Each number is 500 + 25 x the weight over its row's rms, rounded and kept within 0 to 999. Layers, rows and columns count from 0. Numbers have three digits each. The size before them is the row's rms in percent of the matrix's.

# down: layer 6 MLP down (transposed), 1024x256, rms 0.14, rows 801-827, columns 0-255
# up: layer 6 MLP up, 1024x256, rms 0.141, rows 802-828, columns 0-255
down801 090:560498494492497492475499503527525480509478488460542517480516479504506506533472444535484509506521524515512473465541492471528472524485493488530532499523507499487537528483472517497476502493541465446489465488495519553497501510478510503498512507518527503480477469539515495510496506548495506493526488546516482491522447422473507480460491521482484505492518529518485494506481497513507465475497516499473498484515461508489492526462521506491485506529492483510451512498514548475493510499441478514510523537497486459475483484526529471459502492527512460454519500541510484522500471521528544527504471485503510471477483459521501535510503487525504497493527486473463499508515475488524498559527502511497527457497459502484492513526489522488474527489513473639502514525504501483514481515496462
up802 102:505536489481517455487449503480474528487458502471463465464482465503468472496481538515520478550479492444488511544531483517505490491440513495501515471524513509520485492509482463505495476479509524507501451470485498503529524521455474529517569521554526485476510524500493504511518441525501532492512471470535475496524492514479511467513463488455486497496491509531499493472497505522457493517524500496494524492487470496477487483504507489468515511544493499498450492488501461516490476472515479532514494494480443508561493490484523461502511551461498483490528495515526528486500442515493492493452455491517473517502481465503562510517530536534463493523513514467508499486467504553558489511494520531503505505552498526503495448495544529482501517507521546487501522497482520502497478483477501
down802 106:525498497497497497507550486498476510463514496527529541475522471479497532476409526482502530467501479518435486454460526496478482525441491486538505450475446488511499480499515459499537557487495530521506522515489529452530497496496470470507476538503507527515507523575515466541499506542465533482478500502512471468499486532482503503484528472524517501504492506528519512482478474496518486487497453475518493502531504468520501498515517514525550460508485522531491465491465508515470516484491501494496515500483515506493490515520540493543510518525512476478503492531504518507469475494504461518497504462490521469467504470482485500515510489540494523492518488525501508524480529548547509532478520501551506493505505500460456494479531502457517523467490500563530496508485484536508445472463491
up803 096:467492528520504503450520472493472552498487465504504498460515485508466460496500566519477507476489504533499473512509488487502477515489474524532490506515479510517491474507486512455515449456523501507507536478478440480536513464479491498499489488487493494544480526491505504456496501489479484484515511504545498490496485490480490500492480566509507478511523466474524495491484507456470478487503475500495479526485477504477523479505497512454535494470419514491478489529480490486488485505487469497532521456523488548501490499496550529529474559431507521489529541500529469529555526477503486502506552470461511493500483481495482506563518513442473482495559528504504468498537500544523485535526442467520501495489497553530487506485493508535475504519520512500499490519490492499469460490481495
down803 095:505485479517519485487478475505460500491557501453513528496482520511526490488546488481493477508464511517464476438506496493504508480499481504446490543502467555506517507523496487463507512532466499462520471514494503522551531505506504484515491505496487469502430501492548477471502530496533475541463467483461500477495526490522494533467490500533541461487462509484501529500505471467484470500498511531517500447481520489490480502529545515546481508497524544528525491528500496451516511435506524511487520517456485508512475536502517539508499526511501505511506522471480498504491543487526479545476490492487520520505507560510460486478517534483503514502577522522474498504480516548482512504517461465471513542507507489521558501520512485492449486467490529535453482468509491474503505502477525
up804 098:498481498499530537474501476532522459512501474482534498494471514523497435514515480525498472504471471486535483487541517512490498477493509516473514472481445504456464500506486507488534530450477507542459529485522531473525521494468514528521521504505525470523557476471497588521481511494471451495474522484527474509500480471471533502529553483493536480577488510494550486494478493539492504538519512508458487477523506466499496505505531498537520553508489485480496483476514471502499499504527499548491487499497521456528460463459512480549481524456456509461523487449528498508545515496474504505481533495487494565518489502501469466519491484499494491487518480511493509473522499498493480520481479522527490485504465508458489503510502521521552536487500497500509491455517509487521507503481521
down804 099:480504493503455507500519478460488537501454497516508500526548495470543496514519521535481526501506496524452471473510480517556461477539517452480490506517512505484468481479510513495475509513503510490564462528504473531496478536512492489527479495466528556495501507488458512492493483542519520492476479465490449512464517520554458507458499543506469496494512500465511493455512501522492505466508434523547512504517481523489490493500486517472525530541415525551506510461561484451500511492491500460552473518511499543490486511502491482490496505517522465511485504483490480542472536491482491519502519526493478503484506485482471514483526514538535471526503499489538460486462485505485517478570492505517487505523493451491516502493495513519480501504521499502493485547516523488507512455519480
up805 109:491483481485480456505512494537494484520481525461498508510494488506475468504448491510500502497514510531516468514486490488455510508511456496473551518499470480544518517554474483499446478519523516506478505473523526484483489479515536553463541469512505485549494543481485508528485509533521507499503514498507495542545496473488463518546499551495488495470513507517517476527529498469499523519456516456488555459505513516499492507564503514494509475514499473495499482474525526522472521485483515538496511478508448506487505484492525546470540461460541502498523495497487494559486503496474460446486475481517515468451503516479473502511484444497505473520455560509535530458510487513489511523510506501466489445526501509502517495494508559483507484449508439490522524491501485486480489528508491
down805 112:527481497457469531536495520504483501499470448520494501495522519479451468541463537488496503471527459510564552480513510547448489513492493511549507518508521444501502499503523543511513509507524492509481475455448544472484519514506493506514478501545489519494510480526540511499481500513503525492495499505505492499521482499532503497483472469530532466511508527532506530508511527416514491530491491513475493504465469478542490546502495493519474529478493518518485500512528517488484520477471508511534472473519460422471513453494515484545463501469465490491501468509498539531501518465524486479527460487537494489505499491522483473460521490508521464503458525515448511497564503513507498474477496530501486487469484460524499483514502524518494508512495543503490519530521486525441495490527482
up806 091:484486468514535580483450491464485480514527493526490517524508550494468501472485507533509498479522469528447467495543463490450552499472520489505532521520483521501540516517530479479505511489511528511487517508480561470478496573489517479478465460520478461445499481507515525501493516446474477503477532535492457476476504544499503555463531528500545497493537522549470510511507514535509454468527510511525529524478496545473508504549531537526489485532521521498522548495481493474498484472469506506490486503527487506473483484496511489488515498477539531522509492478499502524483512506562511502504492497522495502510538505503507511474486482462511496521469507504554495541499464496498498481510502458461503479519487490470474478509460478509487500481504441517528485477505498487503507495516514
down806 090:530495478492501492466472513489510517492499504487515497496507467493498486466540482515514515539507538477516525506528522524565487513469492486559442515454505497509518512481499477495473505516488527466511503470468507505529499420518513524506492472460520515535492441506549455547507483542495521495504495489546493511472508498471490511525495514524497480452490456458490493525485498495456527511507506495524517455533543473519494526464466478456529479486495466495487501492522535506499504467503505503474488520504484495520486524490512481494490518512498487475444529465501508492490490524475513517555546479518539489511451496524468475500519500499529497481490501470446499504464491507522518542513562493529498501485532502506485525509463506477501556476554576525551489488479471510482468516513482
up807 100:457476503505449470468510517495497466466439489493514516515492517516497433516515508532522496526494454487494481524533492456447506478543490543478523513488439482467519514492477505487503471520509476499504492550518471496511446520486500478471514508495498540500523495497506471456506500504523459474527500479581483510475511518517563487531525505473511506486472482482468447535494473564503494472465500508475501469484546507481539501516497495464489499473498481495503477508495497523445528499472491512490520494480496501481436523518507477493445505464485478497487482488524493496498481501520477427495504515489497483515548524483533500520525499519486512513471496501457494494490491480562536509553509508536516486495515510505501486505491500527503471546463527497462508494521526492475476548492522
down807 094:492509488501550534521500511520491531561515528473489493475519493513493558472494493488510493486533537501500503540495518506510493485496510487513466519501520558502478463455491452539472552498506520505515494467506503494489556534507510528531454555491478484474482513486499521518508506508502518502470513477455501478521497476508473526490473516529517490491492442477512501491460505456521498528520485531538482461472507479484508511497532485511470506492487522485550501502497462486553510489507475544478515416494495516514518501480497480530538519513507530516510461505490494514472529446470519518468495498521485544484502481515488474502496524483509503494515477454515457482557490489540453518498496541445513471519491506479497456470538523455519505444480494488525478464475519506466552479487494
up808 105:509452488532496500469475507496525496527459509540411495496526488535483510476494477436506485521515448527483493498516465501461516493479501476516497530523502547471487507550517488479521472482491513481493525548494475455509491505507496491479514512472516462501545450482531527466478474482502448491540536540485501477492491527474503515513478503490518482530491518501483455472505488491518526541537525510527549499515544495516465482498489487515505486506536473507478463510468489479506487564455462509526470522509499498526475507508514511545528505519512510544512506526521486536483504440537472483472492542508539470493479518478514511504481476497503468458517505499542468465496499463500488472527468501512513504538527503495493490469505526486458431507508468523491534528509482483479533510504494
down808 114:539492481554513591487513529501507491500466547476494550508517467520524494496523458506476509505522497498497524498482454490471531483489496475507484519499507509482472536502496523516533454494534441514488466493507504480527492488498499474493488503517506468499530512484507481457514450465517495509480487454519489497490546511492500532496506519509499476509526521459521478536486471479489518483516477496512535488501438486471496533518540527526507521516516498511496500507481485465520507503489448520517518485502475554545529504497494493507503533499480490510529497508510451492502506476505495514486484515449543498546501518495505509493515531495500466474488522446470491486508483519521546484440517441524511467571464557567520483526436505484490479543453483492501487476520493491492485513507474
up809 098:528485500502469544511493429489453534494541445515517517503476513515486548510491483486499518470493504526481514503496563528501506500450491519469524462495505489492489515500553492534485506526500544529447520484482457555493497502452495502495490515499494507524484499498487490501476527543514490452513506514538466445462527513544495531491497478472508541472524443526469477511515535510516485519493498524473503530476513503509503537532499462516498495497511491439492483512499532524475494491499498514468519526496512512505543488465509507506484530481552513495461505479460509506509532486476511468482484533530493477496473521498499464496508462500467495539480520512482477534530485508444506494535530444523534486496508513491491438523497464519509527497518468464464550525492522555525486494487493
down809 101:540522494458482462542527523451501530556514495441472518516512497535499509540522548474487523514495496501535500526490465500485456463496466512509437539469499479524463499524488502511481506507468497490520499520519508487472495477494524507520499513440461519495521514505501514529515481545480519484480505507522515468509497464465491488534534530472505490502524517505499534515480479488525514468522458511573537476465532495501528504509521514533493507485497509521492507460494488499491516569517488495494452503501526483547500522505524518493501500522492526520520488492472554498519482494473473522470546450502473463510502456480490463518515458517501513505528463479485528459527519522524504523484510510510481519480467458482501531531543487495502466524498546472491509433485487483511467497477446
up810 102:500512504498475477513499543497539498513460509491448504461568489509500525492482477525526498525482483510465446550479466513505491488458481494489487502554483487540477457525519521532499476480499542464528524502514524523478537494458511508453498476498528541484513496468494506519521469503489490509522494497471500486475496482468512447513504549506506502487513500473518520510529502454502491492511495515519483498515496484497505514493467472496480492504498556469482480451467493483524507508478496471533489497496528463450519490557511535495475514492553538519467505509489496521458497483512531547458463481534528493542519537471469507461488492492512465527524489464522504530525521517542483501499503483461469476501507478496501565531540495504452443480530479492552499476485521499505559499506488
down810 105:487507473540525480508457540505494492495480477491465542519462516474504469476510496508493495511553526502504515494453469502470539542508528448471504513472522482484517465485538479495533485521494486510469479463523531496523556510515501499507511524477490537523528513496428443543506494499465532521457475525490497507462495515464538497494487473493457495504518497490520493511466512533489526489491472533493511508525532528486500496481481487476516510518534444493531521512537497522489474503505490456466493527498488474537487487475502524511539523517482483527494492458503529500494486491510477471558503510467542506509470500481517528522486495517506490514488509540494473489469572460489485500491499485497515499522544513437528518432498560493481535492496516521449467506534511476542522494519471
up811 098:489519498499462525515488533509469501528439457512473509519531467543510521522496497501492518523479503464509485514491528511489506454511538452512503576462493473501481498483505515566515512503529526515485535496518459559542471506443496493466511478514479479525491526480502513477506536485504491489515493489541499498540483469499519503492488501499509477498511513477481514476535452470457474507563487526516572521559522509498484502518488484489515464539469456547499494518486512521479505505502486515450506499473537543492502457505523520510514459527531510523503476505524471530512500522491498442489541509465517510491479480503504466500481517475511486494477484488545473513495469490501465449518519510502499506499526498502571499468498497473530472486510467540450485511496511489477529494466497
down811 101:515497503467483528524530457545557488481502523516491500517529500502499522510531499484513539513471525509524509527519475487492471528505442503514485494496509462453502474506546474525494485487497557513467506502531536480502509467533473514450510481521477501524514475512508510464496520532495504492506560526544529476500509494481506432508499486512509463512495498455545471555522490480465554479492490467471490500505474522513518469507513488489500491496490502496501512515489477519484500478489449521523506493521524518476522466484493504504507503470453497491462469427488499486494510528510511513524476510511509521450499489494513487464482501577487515498492472472473530523524471545466451504521477495485445537495449514496539476503498488567495510522452521563525498519508539526515503492497510
up812 104:491487490505508487492489464503503507494512528501588516501483502510490459457529458473512491551486496526554512500523528506479555501474498533486504477536498493496509509533496546483503519500473536542469560548460498537498501508544484518485487502508527473465520515487518520479532504491514462500510491509481491490485514476457520528513494476478530514511480497511476442495500452501474513483488478447483522498479526534522519520522486489506544532496469517469508453503542481529520514491492546560493527487522452431543528551510539512504521508483470503492485501510528469528505498510542472530468485510517494475458516542479510508486495483478470487474461486500491481511496498495518521546466520510486507504550513542527487456529514503483502548456504507465481468483495508483506520513493485
down812 102:483506501518482486530506484497491492477509538512538450549507436487536481529510520443512503504537513501523499566532502534502497491492512573496538523445493485541522507502512470518493510510479483512466467552480487466500476543501517520498505479521511523467502490508515507495491499497519535497537524529450506494492517480479484497470462490536538516487481470476513514510485473481526460515509495524542483507496527500512516522501501494491488511501473535508472508463502511505494487488517458507477525513537480477462533481485474501489495540477530478507472508512507497511494498488502490523527481487520453514503521526468518536513504504498502508515528453479470509477510473481469512511552573512473433521470477497447470462453473499534459510458500491522498495569465474490457541506499463
up813 099:503472557523546495543554458533483484474470515473483446489517457493451458485478514463507458509486515483532532452480501491490481471469512531468536471540560502557513485479519514472454503498477522478498532501500491478499494517521471474477486507477505525452526477489490506509498505466482534516517485506561479470498502482532533536498492545543517515503502526496469485507471497459499506495448524490491538491514516513529522478525463461528483497524492488529486480481478501511482483499474501501521523471500456511486502520465498492512484490490524500494509506521495487527551518512521470516508540466481496458462465497521463517532473494523502481521513453505501525496521507488489495487465499516469456538485531528460542531470512490503503538540552495497497516440496520499496459483492492
down813 094:493470503482459478486538502479496506549508502533554532570453514532491519508532492519454491487511458518443495493532509487496547524521532499494492468501487469472505499467480527534507510482455519534545496522476480496495474481506500515525490489491479494499475495448508509503449501509503485543526519486454492516507497509458500473532562461441496496476490515504514508488473525500506473527515536501499494525483474492441502492476495540441467499489492508476494524537498482527513522505487546529510529527511482500503494475501523529529492502526503483502466473493478558484481492481543499490498474528491455536498537513508562499543513509493486508470526471465522453452476473546496518514538499456522481482510505504473469508487483513467491478517482511517534513552502505500501480527532479
up814 101:504491514544502473513461497536503471525460469496508493456476514485498549504492469497464515491508550502516501491462451474498510481492474534519517507530498525459521525511514504488460496542496509519455509510530548549475503527469496492484545531535492518481492522530485516553466485455504469515506500463466453485506446484497526556464470488504556539471500486494537520526503484502537513500523499532488540511506514523527502498469533473512507454537519526542453514505509505498524494518528512475481515495505547493504481483468526521487505521544493516536496465489502502514496498568499478474496521475517474512477514485466507487436490503528485491437489532473533505488526513513497532536469469493504518482492538518506475526489489510497504492501477491495534511470526460453481467534491526
down814 099:477542485489511495507485464505457485499539486468505536518456491507533507498510515452508511500485483535510493510484484505532523501489504494440518485492480490454504465514468531527468484487480490506494497510511501561513497477529516507529483533486555478479572524527541491505513514471505526500502474543499549522482501531502489497466497528493513492488522506482501501496486484468450474522528535545481541485484515500501505489529476500460516512496523523497449520500509495465518506424522490500489489480527471425504516449530481492565484497501511488510495474524481479565501496546521474500537464476511488526513502539468499472545485497479506496470527459529509556480463504529490475493481504484473480522524489504514483480473497483571536468486508509481531523497476486528542497481494474
up815 097:495498504513505499483477514506521554538469515498510485485491460513532487470485465535493483543463491508505580502509474501495502494473485555482517557494496535505497517453504507517491463514477530539508491499545532488474524490500521493544569501514480481484482525517503515492502471505460517478545499472524487511495493523514457499533536547520513510505519537502528472490441493483530454539518514510509498489471492504503473500520490528479511513479465489486547501483549521511478462518521489535477516502470480500471522519462467478507515454488477492453466503518486481534487526524522455486509481489533419508515520526527529458497514499528502485469483503538484542480500524528490503487504464463444496509500496532477476549511536477484535494517509478502505504493552509509500459486521484
down815 096:498506530499507500515495514493497503524523516491478481528534466491501581489491504518504484467492477505543511494531506497497576521514494502526477459495507466490496506522481462493482500500461506477505494533480417506509528542520514499468461483501455510482500499473531529485492514508464491511503501532478482494483541513496508487516532488535495480502508511480526562477479492465490501475515545486477506540531487499471498531486492500499502496513526534500468496496481495495535470528494504497507511494565497524509555477549507538481500531486436528495533510469488488461569482512473476490502522492482489545486494476479477449432535520500533517520481492476507511481495441501505510447487509495452494494477490474491500477504505522537492539424508502557506489511474511520489511516459520
up816 102:520439517502486538485506492529478510474443502493510498472490495451487470471508520524504497508493498466472527487496477470544498536471507492536498434493526518498485490513445535502491470573488491536538509465469469501477489440498488514508465512492495515509526482528494511485470504458529496497554468553511527503503521473525543508506516495531504558498499490493495514536488491531502480498488498489541524455459494484501526504508476478463514482493482480513506526505531492475499516498515512532496500466560489504551480518520484479454485530504524504473532482485481524518498516531487479520528492473530505507547477507468504479543544497497509484498487478493543476491542481513482485508544428494517511476503444498508525470455503506537527497492467529489510497468475489458486502442513495
down816 102:477446524489530488540530508478526523508492545539456529546510545524507531501469532489458512470533483490491513507487478482524496485544477512542512484518523461497503527516489493450479423535478535477508510481497518567504501515484488526502499493486500500545551529542527511494487487522490520505482481483518511483492504513515523515481501499481511488499466492530500503469496506458543535463514482515478489477498528498443535508499510475524516486514488537470506517518481504571492521504457512527504500512501523471513506495477508496540498484495526485476526453512514478476467531486473481527468520479486486489493499467489459510534537508495556487518486500480463490458490487471466516509487481481448522515450558474487488504468467466484494511509482556485485503507530448468503526491543509
up817 096:476487515515459490519528503493506553483481481539526467466513512511517481509539509460431506499481463482446491508530461495484500447510528554498502466466499509467496496514544526515508471461488499526478490513495501518489476484494506513502496519512488502481470500530497518483501512539520491541476529465514502494497552493486484496530499510506520455474493499470483476489543523516464468511519511510502499494490505462516507507460479530491536473493502528515511497444477492490540518515522495515525455483491491458542507497487538487566553528518531471518484531507455496498479520491488538457510501470533510498556540486505494525484468522465497494540508489505517485495485545475436469489467553508482551512513484497486463459514446485498491527523494500547509528485515454511520522497488540
down817 098:533511513520519507494514488506445473522532476482501491484516541512502503494520497491509557527478502451513508520498483491501490461484504526535497492525513479472468531480464509513532492508498506545477485471463524486497531505500492530542501542526520528510518503470491526528529516473467492483532466438499505516496498491505500506517519520542517530469533479488500441552493489469510478481489486544493521540518492504570517531490501455464478491465476472497483491516461472491508501531469462563496534518545495466478516493514520510535515533491481532515533502498481467532525481462474512441462509506493502527473509509526483509506440494468501517477476449498492496496540502451527471472486451522525513457548517467474492487525526494467487469508532508457511494517494525485499506527479534
up818 099:485487505518446496482506501536495472497523507494497506520488511545497500477509471490475523509505498521472486494482503455469489513508467510492502497500514546578441523570519528514488528495529477548475510488532525501522519462496507534497495506512492570476470525525484502560530458544461512484458545509455513437514494445530461543511517545491459508422540538492515555498497501511461509471496485516479507510523520493478494474486512481459491501486486501493534510471522500535467484507476503477510511482521511488499522507512508517513519484536511506521489542491511493525460509463510486545469480489513498498473473496468499504535481491487468463502514527477477486499486498535555465543511465490499512502503468455481496516502491522527480511530484509480521485538514519515511528516510513
down818 101:493499504496487490470485483517516518511506508482447448498486515543446502507442532484531523485476502540517491515510475522518516511475504466487498506513497490473513493494463465506507501540502449504493511472480482520476534526545522500520497528477486502518525468516496452503436493473468509497473514531497508501493513509481525504540501500475573483489491478550504521564463519493521451510501472509514480486492497459497530500482503480480518511543506465509490517489488493512502469471520557486490475487508489526528520514494507453510503511505468505565497452495540498534545505512487488535571490518460494478475494499502522528503465486475510531525509518536521488466482451488485526473525492537517500463506476458480474508474490519548458512528477549513477524504452499517493534488553517
up819 103:552485512496538518521520535467501465484460485513479502481502506512544536475458479490502504518503520499499512533460498533486521483493501499529487473528473483495497462499487506497501516488501445465494505500440473473456457473518479494532477526480506526504504513489519532517487516481538502485505477496467500505484510501505478540501506519496499476508525493503463534484506516557516483528544506476467514507535571488576478513512493485501510497469523498490493526505521511500498480495537492489540478509501530494461508482517489537509516484489483476507469496507527515518479536470524517566513445488512472534511478497468478453480478503477511445515461494475499483466508476485496496534548538455524496499561451544503492457486496502487523471531479544466503522529487474534443509532465457
down819 103:489532523493453488505516522532485525567552522493516516478504504527495453507539547510516481489522506491486507522526493463494488520482521513492462543450501478479537497500493503523508461574540493480479467472462488487510513482508499500489471452526507499501455525520481540514484486479472527490474477497497529478520491481517453508496508525534512498501503520500518485492515420490510523536539493513557494496534490528518468526517512486500459525510468502492520495467502509525509476496512465489497528479528487502510517515450498479472471542479442508518515499487487528520510473483512500463499515486487515514461480477533504461540505502505517493486486477423542490492492481515456472504526439497464509491490493487491516493511568480493507504501459524577499513495479485502513541497477538
up820 106:466513523489479517503517444485504453541453501500490515528470489465462485509512476455521489491501504493498544507442533495459518559530473523487551497514494519509472492520494496502469514523477483507499550520536500506506532511521511489475462523458489477527504488492491515493570481493495492515466512533487513501487526451533514516532449509486506535514463505453468536535496508487478552509566489517554497434510481487524490470495535510496527465511477466513482493491482511500494489525507477551557459466503476466504511490538463521507517522509508469461523512498498468506522510476490462479529530516522468503507465509499519470492481470483490482514509525530458471484519506495538492447522482484489461492527479515516473484482498493458490495490523485500467499513478488475510528543489515
down820 108:512534504486519496523464465466497500518486548527526523507506482508466504432489523488445500504522482498520522534462477504484493496490532513482549523509546492475554474482548508455546502477484484479494478489481514496520455502527519495495533522513502492481481477509470491507492512496494506483497524463499496506532517428520516468530510505508516511508491513438486493507444502515496506497502512492479479504487514509516516441485482486518435514472562498468489458536511484561520527491488506442480502501466519520442521484510511505512539514486464532550477506457503491499465476488480534496526529515513528497458484500455502521472485508529475538504503513522462487508470511557500473536502515512499508491520497538500513499515537511486490490516491527515587512491485496516520473462483511
up821 096:545478511494478581523500492487520511470477462455494483537538506480437516513478486499511525495529521507477470487478512501548482531521459541495466541487521501508451503511505480534450502478499502500488471462515506500519473522473510503524463484523498478477522501479522514490493519503483467496523505523525509452491495509518514493490514497521490529447476543480478509515534560485454488506505452459435435499509491502491541508490496537528511499495525503489484552501503530496508491479481481480531489518531531508536531508538514467458474511521507511450486509472458519519510541491497506472530454495506545468500468506458494531493496464474507467478512564470504487496494457486526495494511488516506502458511508518473496533514548481466519502499500521476485497485507476548468497504509492
down821 105:482474523498504472502496512517478528480503482511487466514506512501504500473493460458516518535492514487551468483514515476456518529494519462479514494463529523514503509515486522535482485505557515545515541483524463519493483552469538530540535505477532501461488465518469509531451491538524526513498535588499523516549510552531480507508484505533526503507503490485491512504504493510510501508493496485512471501512477502500475501505483493477485500481476471511532486490492510464501548486460489482575467507486500485502541446474477479491485499509459498513508505473478545513493518506518504496500489536534482508456491532482472453475499490509475493527507532479522510541509430512493480541497469485557514476486495450479506483474552466480517482490482522508535464461473516487498518476449480
up822 106:492518470526495514489508486547472537485489491510499522503481482504505511534548491500448520501503507500534519536526525494527550510468487549495487504458521460511457472505490494502478484476513474474519473526467482484475540488514510476507494527501506476462541515502487519504498508486500528490494500449455534512520472478491452517477497514479490478480447519512474447521497484496491526529497521509491475432547487509480503464506486478512509494520510508482490485473479541478517524502497509466506509485537527512500505533535509501456495539487497474477505482468495463485512496513545510474482531485533515505577512492444547508514498488512478483502464491499508528508440472475531497487492502459477505433492479519481565486508488526471561523477537537566531491510486520514500474450509496
down822 101:527503480518472540494512504478467522480515508506519494542518493516480535495473543482522479494506505476513561481575507503521504522491514455465496475513462521461466529458514477479515492511472479549511399517532500472519540468509463537548469498517517494521485521501506555475505516471502518526493488498485500507457488535513511508503482505498483510493530521513525503513492516499498499488490483497515487487492494516497547526537482504432507496496485493496483488476526499485445550523499523527531518508456514452536510489485503514478488475483523514490484531521499486436496495486498528517520483508517523509508448524504487502497504526435496517446502479480488485521540486491507511498521476498502491514499488510481504530469451488506461513483486532606520504520478475471527472491494477
up823 097:475521490506471530468492492526493489482513487469497495499553510497522478511460524532476516513502481484523507481517480494512542554517486520533518488485495528475491511496474502483521505498478474525529523524518468474531479458442513499515465506514449498497530517493488486487513493541489531507475515480541496494518514482486481521504502482504471564475542504446511522494468488430492481547475530494480500553520536489523495483504510524537455487516506475476530491487477496516536459477515512547489510517469488511504490483495472515454521456535522521506494491512515547489535511506501536473468483467503527469508496512470514471522495552516476505441535449492503453458508513467463530485541462504489528474523544488465442516464505465504503502498517505510451468495514535490525499513451511
down823 108:515454508487479520524534516518546561511536503535502440506462465472471488469515512468498510489471507514544504494482484532514526499480513490475514489542508508508480510486472479499506485507548522532496567490481548492488531499530506487502517512502491522493475520515502483511486518494545498523500537554513500489518433468533517496461514426479520492488499503525485501506492477493485497464518487508496490498517520513525513492471490492506494466510509491490523504514515497483510499517482530507485419479502507419483515516502549514503538516480492527513565509473467469514531506475472517515498495512469479521556512536513512501506475479477513465512493511489509507526467452512467459492473514493513515526492515489518522504473540512532471502441487465461525471485516510473468418498494523
up824 108:520477471541455487496538462508498526452447525499524460486479552518508524506462501502504517471461472552451492463483477519482504482471497503475522497484524491506444522510466549526466482499519464520534450503534491551504498477520551483517482497539492492513463501494498503507490509538468500510493519478482513511529444498508522509477513501521483555488485457508484518453544520535507479503466515486521471490509497465481510519507504515486497502549517487453492472490507488503485498512536507433469490515520504485501520482529519461523528441463512487534481469474516481534487494509495492514493458483526507473495479482499489508532512480477498472492520508529554491561487468509481497503477492532529477459530498501478469506558497477465526474445510506493524481481534477487490501498520510
down824 114:501503487472483508530512503491469504517504502489502469484483490508500506462494525507497538487455520505521507477482480530555476490493470477493535543487474500464498505475511545500520467543488542514488529447511448502534470542528487517494490506470458501517502496476493501498512492536485497524530533503469487471524510485492537520509512478519494489514497520490525490483495524519544477517511458526450515479466503491484455552534491529495452497455475520498539488540473503500473472512527521458495467483488517443497481499528511487495470517515523490448504455501516486509500486485529494522507543512463503504546481504500512519491520519500517488475491490505456522532493478540564522567486493497476486476469518481522504524548498481485490484542461489470443491508435570481531518519530542
up825 093:497520524515496512493484453492505504530476516476493530465435505460470486479477520498461526527472513501483508469543500495473521499509530512501506463476543481496466489521449488495491520500508515528482504529510483506498501542509501480460436516479489463467555472483538516516498503540537532451495488552541502521469491493523483504480463504435459482492505541531515503470502467511521500468508522472513510523526476521491492478494521517515496491524501478522540502503472500498502506464525422512505549542523512474463503492521467484533483519488498481520515534491506498509486488473457540522520535524530449476481500479506532509498487506511497491504487506494533506491485468462503493495510520480443506547455478543510560502466485551492483536536532535552510486519496492510493500514495527
down825 093:508461504473512464493527508479479563464526496500504485569560503559541495490508480496500491502498479462499479548455511503494502528502466440509501513545444513501503481505512494509535545481502482492455519496488535483509480498497471484528537505525491527530454504515487452498509462492489483492523517448506525514506492530492514494516529474529514463453495492579500504526507457483463465500488503507474525510518541476501534525485484486492492484491445488558487524510527554524527498508482525510505470483519529501548492463501554546472510474491464508480494490519502509517523485520481490495468457464500510552501497503527485519494473495481520521474478509496470496503528507517504522493521486508484475495487517471471472514535539475477499499500487449446526537512474479504527504491488488
up826 098:484482490504484519498514464513539523486502541500528530496471488533455526546497491510483471521525437477525504489477456486494499490529543494504521468501481520484562507493465487529518511477483536519565509508474521473532478512556470512490515495507493513508524468503522515509556486511458543495497500512501469538473540477506493506491547548515522473519455521483510492475518490538479457535492514494507474449497460462510479490481503498524543452490456519479477535491499499463524465443534476523497508546512495495476480518510478519495481510498488546495563514476475545517533531493497517488507482483490491521496505498491446506483476478501495455506508533512502531531474511512480474507488472480532511480503454537529489468510497522498497473488526521513465437481508487501469520513458491
down826 102:494471546513546450512502484540494525520522497528505485503488492503510532493512503493528491489501502482527486479474424511517566516502539519523514480484538515511519479494501505439514508494472474491510502498490465535520498530500517476511491501518468470486470511483571488496498522531470514463491496492514496487449498561487513508427461478486496496521526489494492509542473490507481500519485521489501510491491563557492485487489522467470501489484498515493490517490499503491518510520515537523509492452488488468520427507488546497514493450540488512513511465473457458478475462485519465515528530518515520459507532496482496514532500510493498500533547489534478492459496511482474509545507569450498475526511480534550488449506512478463468515523491526524462513483497498515487513510507496
up827 102:453485496474503484532485513477486471483522456491523517523455484525467496518492499482513460514501468506540514476479472476503502507499499506531494472498470512490519463482545492512463530508485514489507504499483477523488517523489445470483501550520552492465494493490438476521473480502442517512507505476446499521528493506522500485500507503459468511499485505482471518526500486505498501534542487555496546508500527447512528502484484524459475489475534485508513516482527511485520501484482495508470484462466514475530545463506500505542497516520516505471500466496499511466528469497513487483521533520444512473472476502491489535528495449530469489490480469482500508545518498508492471532509473505506504478525492535520547456451459593478492545507480522495464527535543487487478455539515502
down827 103:503518448518500501509515472492499448497522503531483515503511488529513474478489509473492466440444536506515543521502543503483485498524501527502508504508506555471482489508506493530470471516500497504530475517500520510537484489502485500468513546486514465488515515483507525499469426459475429525530490481478501535510505574510489533523460542511497498514504497449513478492493514543539537504494507488526494518464531463532505516528530483527512445558505503536526480487511537528477501483498504481541472466508470507512459458493479477484505509496455503523530486535502453503471480462484473471507467487511490463476557488535513512503522494506537495520470477479518525521550502460492486509499491519496521453512488509497486533513497488527484451495501490511512524560504528476522496493472506
up828 107:485494528448501504535486499502507499466511486487476508503497477477458513492514493501503464493475498481497499493514461512563505487446452496444490479456497523473540515489492481507508478490543482515550479523480490486498441477531524504491509490492518466482466517523532499461499466466499539486547545502450519521506484489458511498495502437504471462487495548449526521510509461521455518520477482480487500474508485496487450491509504477526485511511514495452458487495499550521497503506500489521505555502492547533502469470533490480465472562495509514512489476502512525502496473505496442508443514484489500540468446498498477498524505495492467471496487477495468466472468527477492449477489486507527512512539525541516491534487512477510490482498511488503542516524496482499519524462451530